Weights of a small GPT-style language model, trained from scratch on English Wikipedia: 3 heads of 32, biases.
Each number is 500 + 40 x the weight over its row's rms, rounded and kept within 0 to 999. Layers, rows and columns count from 0. Numbers have three digits each. The size before them is the row's rms in percent of the matrix's.

# layer 3 attention key, 96x96, rms 0.111, rows 0-67, columns 0-95
075:473501504472503516527460499406477377446512506454515503496467491488526494494543469452481526542488441471538445457561479476488555498449543532440527477470539513470560488442535496478463489512600521484452514479464476471462519507501478393595481475551492550558611497543490514504494486512480516451
095:516532505405473465495537511503510601595441463555416510528496483489478553452517493507473538552468522487528490466544447522480616552520467569512397484542487490548444458519511493442496485529460481509509498483555522467534469536508546449465509479509510558500542561551475462469542469506475513466
072:513544491549439469537486494524488566553516478499448513552557533545438532453538510492431570545447460485489450530533521545438579571539461575425422522465505472505537450513502481450443495517487497522523449483498494438505474571425550525506508471554515521532564548507466511528495490485492543445
085:554516484535471531534474496493482559562555521573467496481547551521457518462522493472457550532414481531522491546543507546429520561541501527475385443460472508465521580522520453547480444499488491536518451408481438506486486576468527496517540531479475485516540530550490491511486528428420505471
072:462508467514489502560465525549504474522523511455531511428484524485551528533531522477548514505534493440583516467565482507519474511594523539598498556528448462498594493503487502508460515560526446485493478482459535565454518447501506493508545541495487544563447541478448575487462434381507486512
117:452472453516525521571421499568542508445491482549528470516517514526533532487498477469459462533503384487480495488513565485485459483476466555473519504494522453498563561451482468541509521439495487525531519468412447517500511461465540430568511516519464494471534533643430496501474512507439474459
184:500478445465485483488511454461468473469480515522529572447571441563510507582535535446480509451581511467469538405547526529509510561501516443523513503490560443439480461466526488478487568518537527474456581589487468475490487504484539501459448516575543482449499446462474490504555536472501446543
076:452477463432479494537491517526513475503533506475493437470480465487536581512488541541527439478543552466449439489479431472539511573459505553505496514556469501454565487515482483488545490488542466534526566527518497500506529418518536462394439487529441529514505436538560559519583450482449461568
075:535547556514458556533461511494484491521541525581475440521498533487422574460508509524472461530499461539566470538547480497455532583525503502506444500470472470478475564503571514519486483494552495511560420446469448474477439510458507438558479510581536536550493512501531485468477533442390531479
079:492545465533495532478512494428437424475537589570523541494527508503493472500477477561552551460496469532494508444485567540452455531564479515494462491452457547490460489474500499486466508510454509473437457439401465519481538561479479530577510529411483455449422515462515547514576497525506473519
062:568576436519431496579434499470513501513556504496491489470532517531464516509556514490469500474476439576470518499608498544458574503479472517510421483467490479486454580509528509494483524457496507480534459450524482499490449526493541460527538535494466519504510448518513514521491515375394427504
078:492548500553489472460487555504428426496472484444532544472504487545505480578490477528528473442516536520465543459517527495554515533516478530512571519539485484476457405458472563413544564568504509518444544502459512582481563498532476509460510521461478480479425495415508490469504474510605499533
088:447453506494513418534491494539547511497432511433522507444466551457552592489560504482501486517543525536458546491442405524548487466508478511480591510536517438483499519558427477535542563523421496505531537548522524502497447425534502497429507453526533465476528501565570500516485488480540489524
076:452422457467484404549521473477486541522486533509531542527426530419550569459550494470518510475530478483483509479462489477468542454509506481436583457514468456501515476523496491545500445533463488528529501512562548509540444476454504536448492505479592469505533523549480486560448545610541562504
077:514575476445506448542501508501474522499440546489516486494500533505439526473471468476452537537561416502443543518515465524511446594489497522502467433445518505499466532506461414527494430465516510519534520532484498486546477543441465494466531447519635506524582459508518471551498487460454442436
082:491471483522499490468544501473493476504479487470501497559483506482539545488482484497574486458459538439502478452485560471453584394528530494459501568527510468505427470512562483443486498508524445562576497504535535456506464506568495503401474514555450473547435535465475507552511527560558604504
078:530564495528552552532530575509528488496534510593518533542488512465473473468492539521496568510479444525556456522458508499429528480525469525491452371484430518521545564507526504520460429498520541438563515439470504500494459527462526491592486557476548487531478520481528445504461554439456495481
085:541553489540507457465521566463400505509505549503513523576515510521507444501493499516535579491495473539470572475440496522459481481569469507503523397450465523558477500480506481442489537607442490429518509431492534513479555453523447530535530540454458429460431493509512501514538514511516441490
077:562509536547507552560446515449517514527489568534498479478542512498399459455470488496459528548477389547589455496458475471483512506527497489513448452438425487549485528516501459512420450524513529485516430415478466478494494529479530500584515509448552500526555514504516521465478510448453472455
087:472510466478529450516491552474442490470531522457560483517505482452526470471528447532539528507544496504482587461500535561544417560510430529500568399491477443564564481495426473522481520554487550504472562495416526504430568488494423509523537511433472475527484482485520503531534493453505459534
084:528511459546498563480480536514495474534603493474439533511541467537469453559493461492527554514458439495551441532556571479513458487520504503497396548497471524518494496478528489423493510568513511466440483530470450479483523512530567512545572569495470488586444597487442477492489487445490506525
070:438460569510512512505474514532450486509474442446466424445486458520575483595473526554488521489481570490430491537523488477595518479501481479497570498579553461484522494469495513452518561520500521492487533536453514526519523478546518495485462452560495538426510467547532511444577474404486514553
071:457531478504488493452509476529514458487483452543470490451495367532516557519551464489502454513571463502495483450545480461561542540469515495477465539534507465416516478435524510538545473456608451523491546551526491460499470479563576457435431519538512536495489550525474569521482461493449530501
075:515485468496572546539467496444467531504463523500537504509502571504430497422492459485500569472447472551570545509504471461448538441524491411474516392489537405557455534570485512513515489503501530503574495482546512487509460534518494503518499474522537463511517479455521468568501608518485459442
071:565487477494472569505540493459483516536543562560461467477500542484514491431480531508440469523445523510519435532547519507406511495467500498554385535445466563469529544490524500528491489431530491518580414439560439475503508570490490494451477519482469502505567476525482505485444556498469564487
074:444449518497519490502477466545529439461476474439518463442466532489493461568485527438482457528567504506477442502508572477539440430456485476507592606484487537454479481491503559534559551429511517511453445578496524485538551479449529501469443515512473533502503479498436540462435465464491526539
087:515566542524507494505523502549476500504461545476557549527522580518436500505497517463418505469476408515519520535545457497517468574466414491445508469402523496458456471498522500573489438529490553464522470492414529490475551523495522429558537515552573500531488549514532497533502523433470441483
072:460421490518526513450503505485482469525505486449500559514489545524499522478474515492557502477465577435445545515472548468555471411474496531486582543499542459495510478467515567395575502466487466469463576577496489464468496509548444486448469480493484509463468528479484535467536514630530506527
084:515513502533469403549532559542508529480450433390526542486514592456503467511499499487527528486537517485492598484489513523547480513538478499502559415495516496506498453505426455459525554583453553488484587518468541482513556447492478497477563470485504527498553460514510484545502460486544425497
084:492515524497557523464472463496470386460541514477528510479536453556477475582497456499487451528532434503577459350538543491502463549448496481524524501498441489514502491512503478518485511488521507563408474532439510557493501511476474526527473518473467523475459508462510568469464439534557450571
082:485426501485542551520487480532572481464471460433485482486530478499489556505477490459452519501479538488515472502523426511527564410438524488468523519491549464438496474462529529432546508451506495551510490577555534490579444472491582484383495430509544532482531482496499523512448541566466504436
070:500419515485513433472490551473469540562481466474435466466520491529510524447518497438545475504485529467453433481478525463585463539531553540481494475564526450560541525547415472467548477519551457495498517491532519477522521474450526506420495485530453544586555561595528500556549481490500480464
124:521469575523562518503461522542501459494464519487514472544442531457465455479446468517529483530456523518481467589483463428498467463493498510562490497512490539502473572483506535514541468452449467595570419448550561509486502504544463511534561484463483556553435478527561517526468440564548567521
175:500474569551537510511480514538536464492478472456509441567419577445470506445453429546523475529429528511521483591492467450497451452495515515511534505526479538485473516481484552532542452449468463537553425485533567515502468494567458494516561525453469511559472508538518514506452463536556595519
057:501501541504514523490449526515468484502491506495519407535442525471513487522430427532497480547456563555502453573511425496503455438481514495523561510506474527505474476472467535501588445519496484562521441502543568558460523486583475489533558543422474525559474521462560557503469532550554562482
073:521434408449442495471502451509480544525514480520491526498513505491548426553540562574558495429494495502474555475464528498529534451512460480504511511514533537514434550433549408508522530509546532513404503527507441519435507518488540511407484444490531473496501400496489459518546458541485534489
075:534515453494515586536537476488474523507555512565459507479577482547501491522545505423528520433593413518539530454480522465508511555551536528499487493507525467513500500500500473463476557487506591535448535573536431466452484523414504489469451556483478489443554551435484548518507533507427496508
047:468503524522527513489481566578553519501518494507442494574437479490558394442420452494520517502422500570508506564489551495465481507506457546467490525544457566441468518460430447496578508494477467519535516458489463558475530488494444474460576497468521530463483509529472558454454554540496505470
371:510472567534543497509487504544535473476475497454526441554436546441463514462460440538537459550459529521509462573476472454495454427471502507538512491527483537509476532492462547527550454435458451548549426472535576519491476502542442519560557510459468536531468514557531484532452432545540577532
082:455498492480601552503538440514487563533414493499462446470501451499530476520470542551517590475487522522497473498518497548547536554538533504498532545467493494462481452543521474474546467527507487489471502499519452519455412475522493427466507428508582483491482499557521505487615584490430470554
068:504555527516468521453509428475464525547562441450551492550505446447533499467476536503446516503519527487493573487487506520491538517489509456503475519447575422514546562550557442526525539644524461474526414469433511473482481499518484442522459523578537517495527500522447483531527498506454456498
068:459486524447465546500486431556519429525506511529544513480442507416492491508480518467578509471528522518543530521507542515460430459495506515467478553531506514429504536568511502522519520428483450476471553498471548504447358492536515487426524486461464555543535503509502514556443494571556563523
059:555457495552522490473588487391570452488471472420469507531524517481503493469499559498494493484440519510518480464516477404474528491494541538487472524509470523463561486539478510518514539528540480478511421581524491414530508492520520442491529559493514427567476581472493512534512497479412423528
069:518590482586586471520489484476539473501536523505427448580560497512480468547470504501458492518526439496505516520581533525489546535431439542486534475478439485540535454524562563479450474472522569532497485528501545479540555503552509564537536557487445483487512483554506503540508491471458409525
063:499550465526530486508417538546503500452501532530519452516544504500439586511512489541513549466573450519516525528455459501528505477460455513594522479493487491512489419495530490526495527415429516592570478518463462469477486531491543448502473434550517482451473424568542567529527520452524455544
066:522462530544477442546514501479584522553475506501437498535444411523477533483492572533509531545485518480406512454479529502549429473538452481547503505501544444512513531427476525532565538461422437452490481477503561422498501444593490501458530476465451533480445492516500483486513514518570536493
067:491525480551537488493439439450422567507507494527486520469569480535475528541451481514430520569543476463554535564477524516545455514507471556524483508500440479537561422493512482481472479491545563537459504610484483431559558501442504507478449529542474469560554474437496520490484547439511475521
083:511557453459508484514480474464569471436460546531507454565477481532474516527511507462458505528608471492533549524556452502559491543480431502524486504499561451491536440511512566520544528549564551486435478526582519534489448517490449518440474497501500532534530431475453521509579564499492414478
072:481489540523488476536522559469502531561471490535538453520490518477482506496546474540572486502513515464525486551518415501456536496511512538537481530486520505581529587376462442538471496409481509489511464518530531506520458495474452510510558433526494504568449535385531499530421510488474580491
071:549459475484516542475474510449548485547538422507461469481487562493477487537484479499542488526542437454545415552504549496488554602523500521459543498551521490493503435602443498477454500417538472482505454555533489434487463566479546548498508517571511452505565505501530470512550504505435463536
072:494490529479472522560516461537545441473463532456543555501494513432460539485467491480519476476559463553500524533519432569507461537469560482536523431518522501465480543520526478539486467502533441516574425462578593551438472453509494539478524532502477556504513472579525455514548394535522520471
068:494476486539517467510489565511574477473525502539489492456548526487535545505497554523523503487544535527444574459486565407476505555499543554430536420576451493418501458575535509514533522479425531509531441548550472419489532474470495459472520542490500506482415562536482472505480541528501460513
071:509432578473393531448516540538442383516477462494530533461523583551515518479501535480526494512443500447493495540519517505483505413529549535492462494503526547486464541462518494506518559448518528499461519566413537543483464483552473512482529510503495538495482568470536520520429504523558572544
072:478510493506546515514513550549517484489508576511520501473486473424539534505556524497467471490507438510507497495472506491525475549490461549505555515469471488583450546448408523492495461503496545536537560436476470602522399518466529418487562467489538510497534466414462555418479563521488473550
069:492532582543473472473499441538445532535528491515526497474473439501558549466495543532515466470432531468499472515457567472501504540525439481426486560499440529484480467454532408524390541440440497459493508531471431456532524551479472497519528531503483462520509455460504558503478598497448500557
076:515480492506447452487491527462528484472546499469465512480544565451516509493526495593547461495515423499485539525540560603521459502476510507514532475519468468442462517569485454529547495559472531524414499538443542525487489502481499541428441567480491531521421485485482438564520415521558424496
065:478511414486508520481553495453532464427512486509443499526566466449533500474516507387468509483547403484529482469482426454489527477516482517548472507505510523469473519495447440480570530613467550535466515533587491520489481515498539464484499483513535491533428515499464446528510567447441434488
075:532589504519600461452544442465530474497529485532458442508519473522511496581475548514466476531465436453483441509536478478538530575510456532468486503497481492530441400494548536465492456517545528478421462574499528459489512468532503467459555495461499451527506439503456536552499553484468433555
076:490532455565519453504565497589486563538489466513520558409503423542561487574504533539536517499521551487549533459495533500503433455503525495517554529481469489527453473513459452482504514546497538437484566496482457476447536528441516429552502498469530542568430499439467468553470529494432486464
063:440517533577485491497519561500518570467474490505483520487411424539508454546486460520495495522494458494553555444485427446499471506489490585457494530423478479532605520467453577502453466526476492464577499451545493482547492473419513469511518471572475519558511520511462508533504505509434554516
069:488549449467469447531461434489457494415520546522564476495522514530523466495535460583432470462542476523526533476518511484461554445494508545476441462501562517433519510506579547520468473521506550476442440500593438499482486535504516584512486513543519476512489387485430507504534498524446495469
066:518460490517536561541386533462408456494469551539431519512480505533454506470507482412507488451500442446502450502549502531489506452495504526472530563430570540456495550425441508523453516488486523551495570538485520605508487489543514523538523510498510471452498448474483525471559569509521470499
067:487463574509513543533519552528557515559415486477441485548524492449470509541505564565538451519518423539495523519473458479526485499531522559529533501501507493545434477397470548520487484504455436461572480550495602518567413465518467514431520506528522541465492505509532514486477494563503514545
069:492477585520412532517498501489503564478461500495440528509481424566473566453424520503519488549489443468461553515470416480484483468491450520558484531460517495539566547485487515508491572481428536462554519506491584472505497488493492411447562496498446546509489525509472538518532603466496481513
110:477441517534536522484439533519507497457434506487587484491437505484486499525513452515572465489525461506495503496489463444560486472472499462548526501517479497539510539455471540498544480514512502463508459484599567546384490451564441535490488563469477553548440447488510520583507459522486546603
071:488492439456499464514483476465472507541496480508492558452563457580552503568587531467468537441556510440464546420521543563528559579487474499482460490457478459526507470506497452454479532538523554477480570566509490518474536487428578512446460519522479457497512493428479500511564551499483448484
399:496488575551542516505492513539536463492491490463483442560422562440461498454441436554523471540439514536505466578464464453487447422464500513502531502526463547514493513499493561537547456453456465528538418465518550504505482487551452494553552479443477550546484521526525498504440463546516596507
085:505407458499542493485538599486474509455561454519542476539555527553494540534495439515433530562413487482538503566425492446483459515534470536510464467593564473476510474468433519486519465468546482466426479495522469463522581509495501560541510549521549522495501470469459508474458500518463510458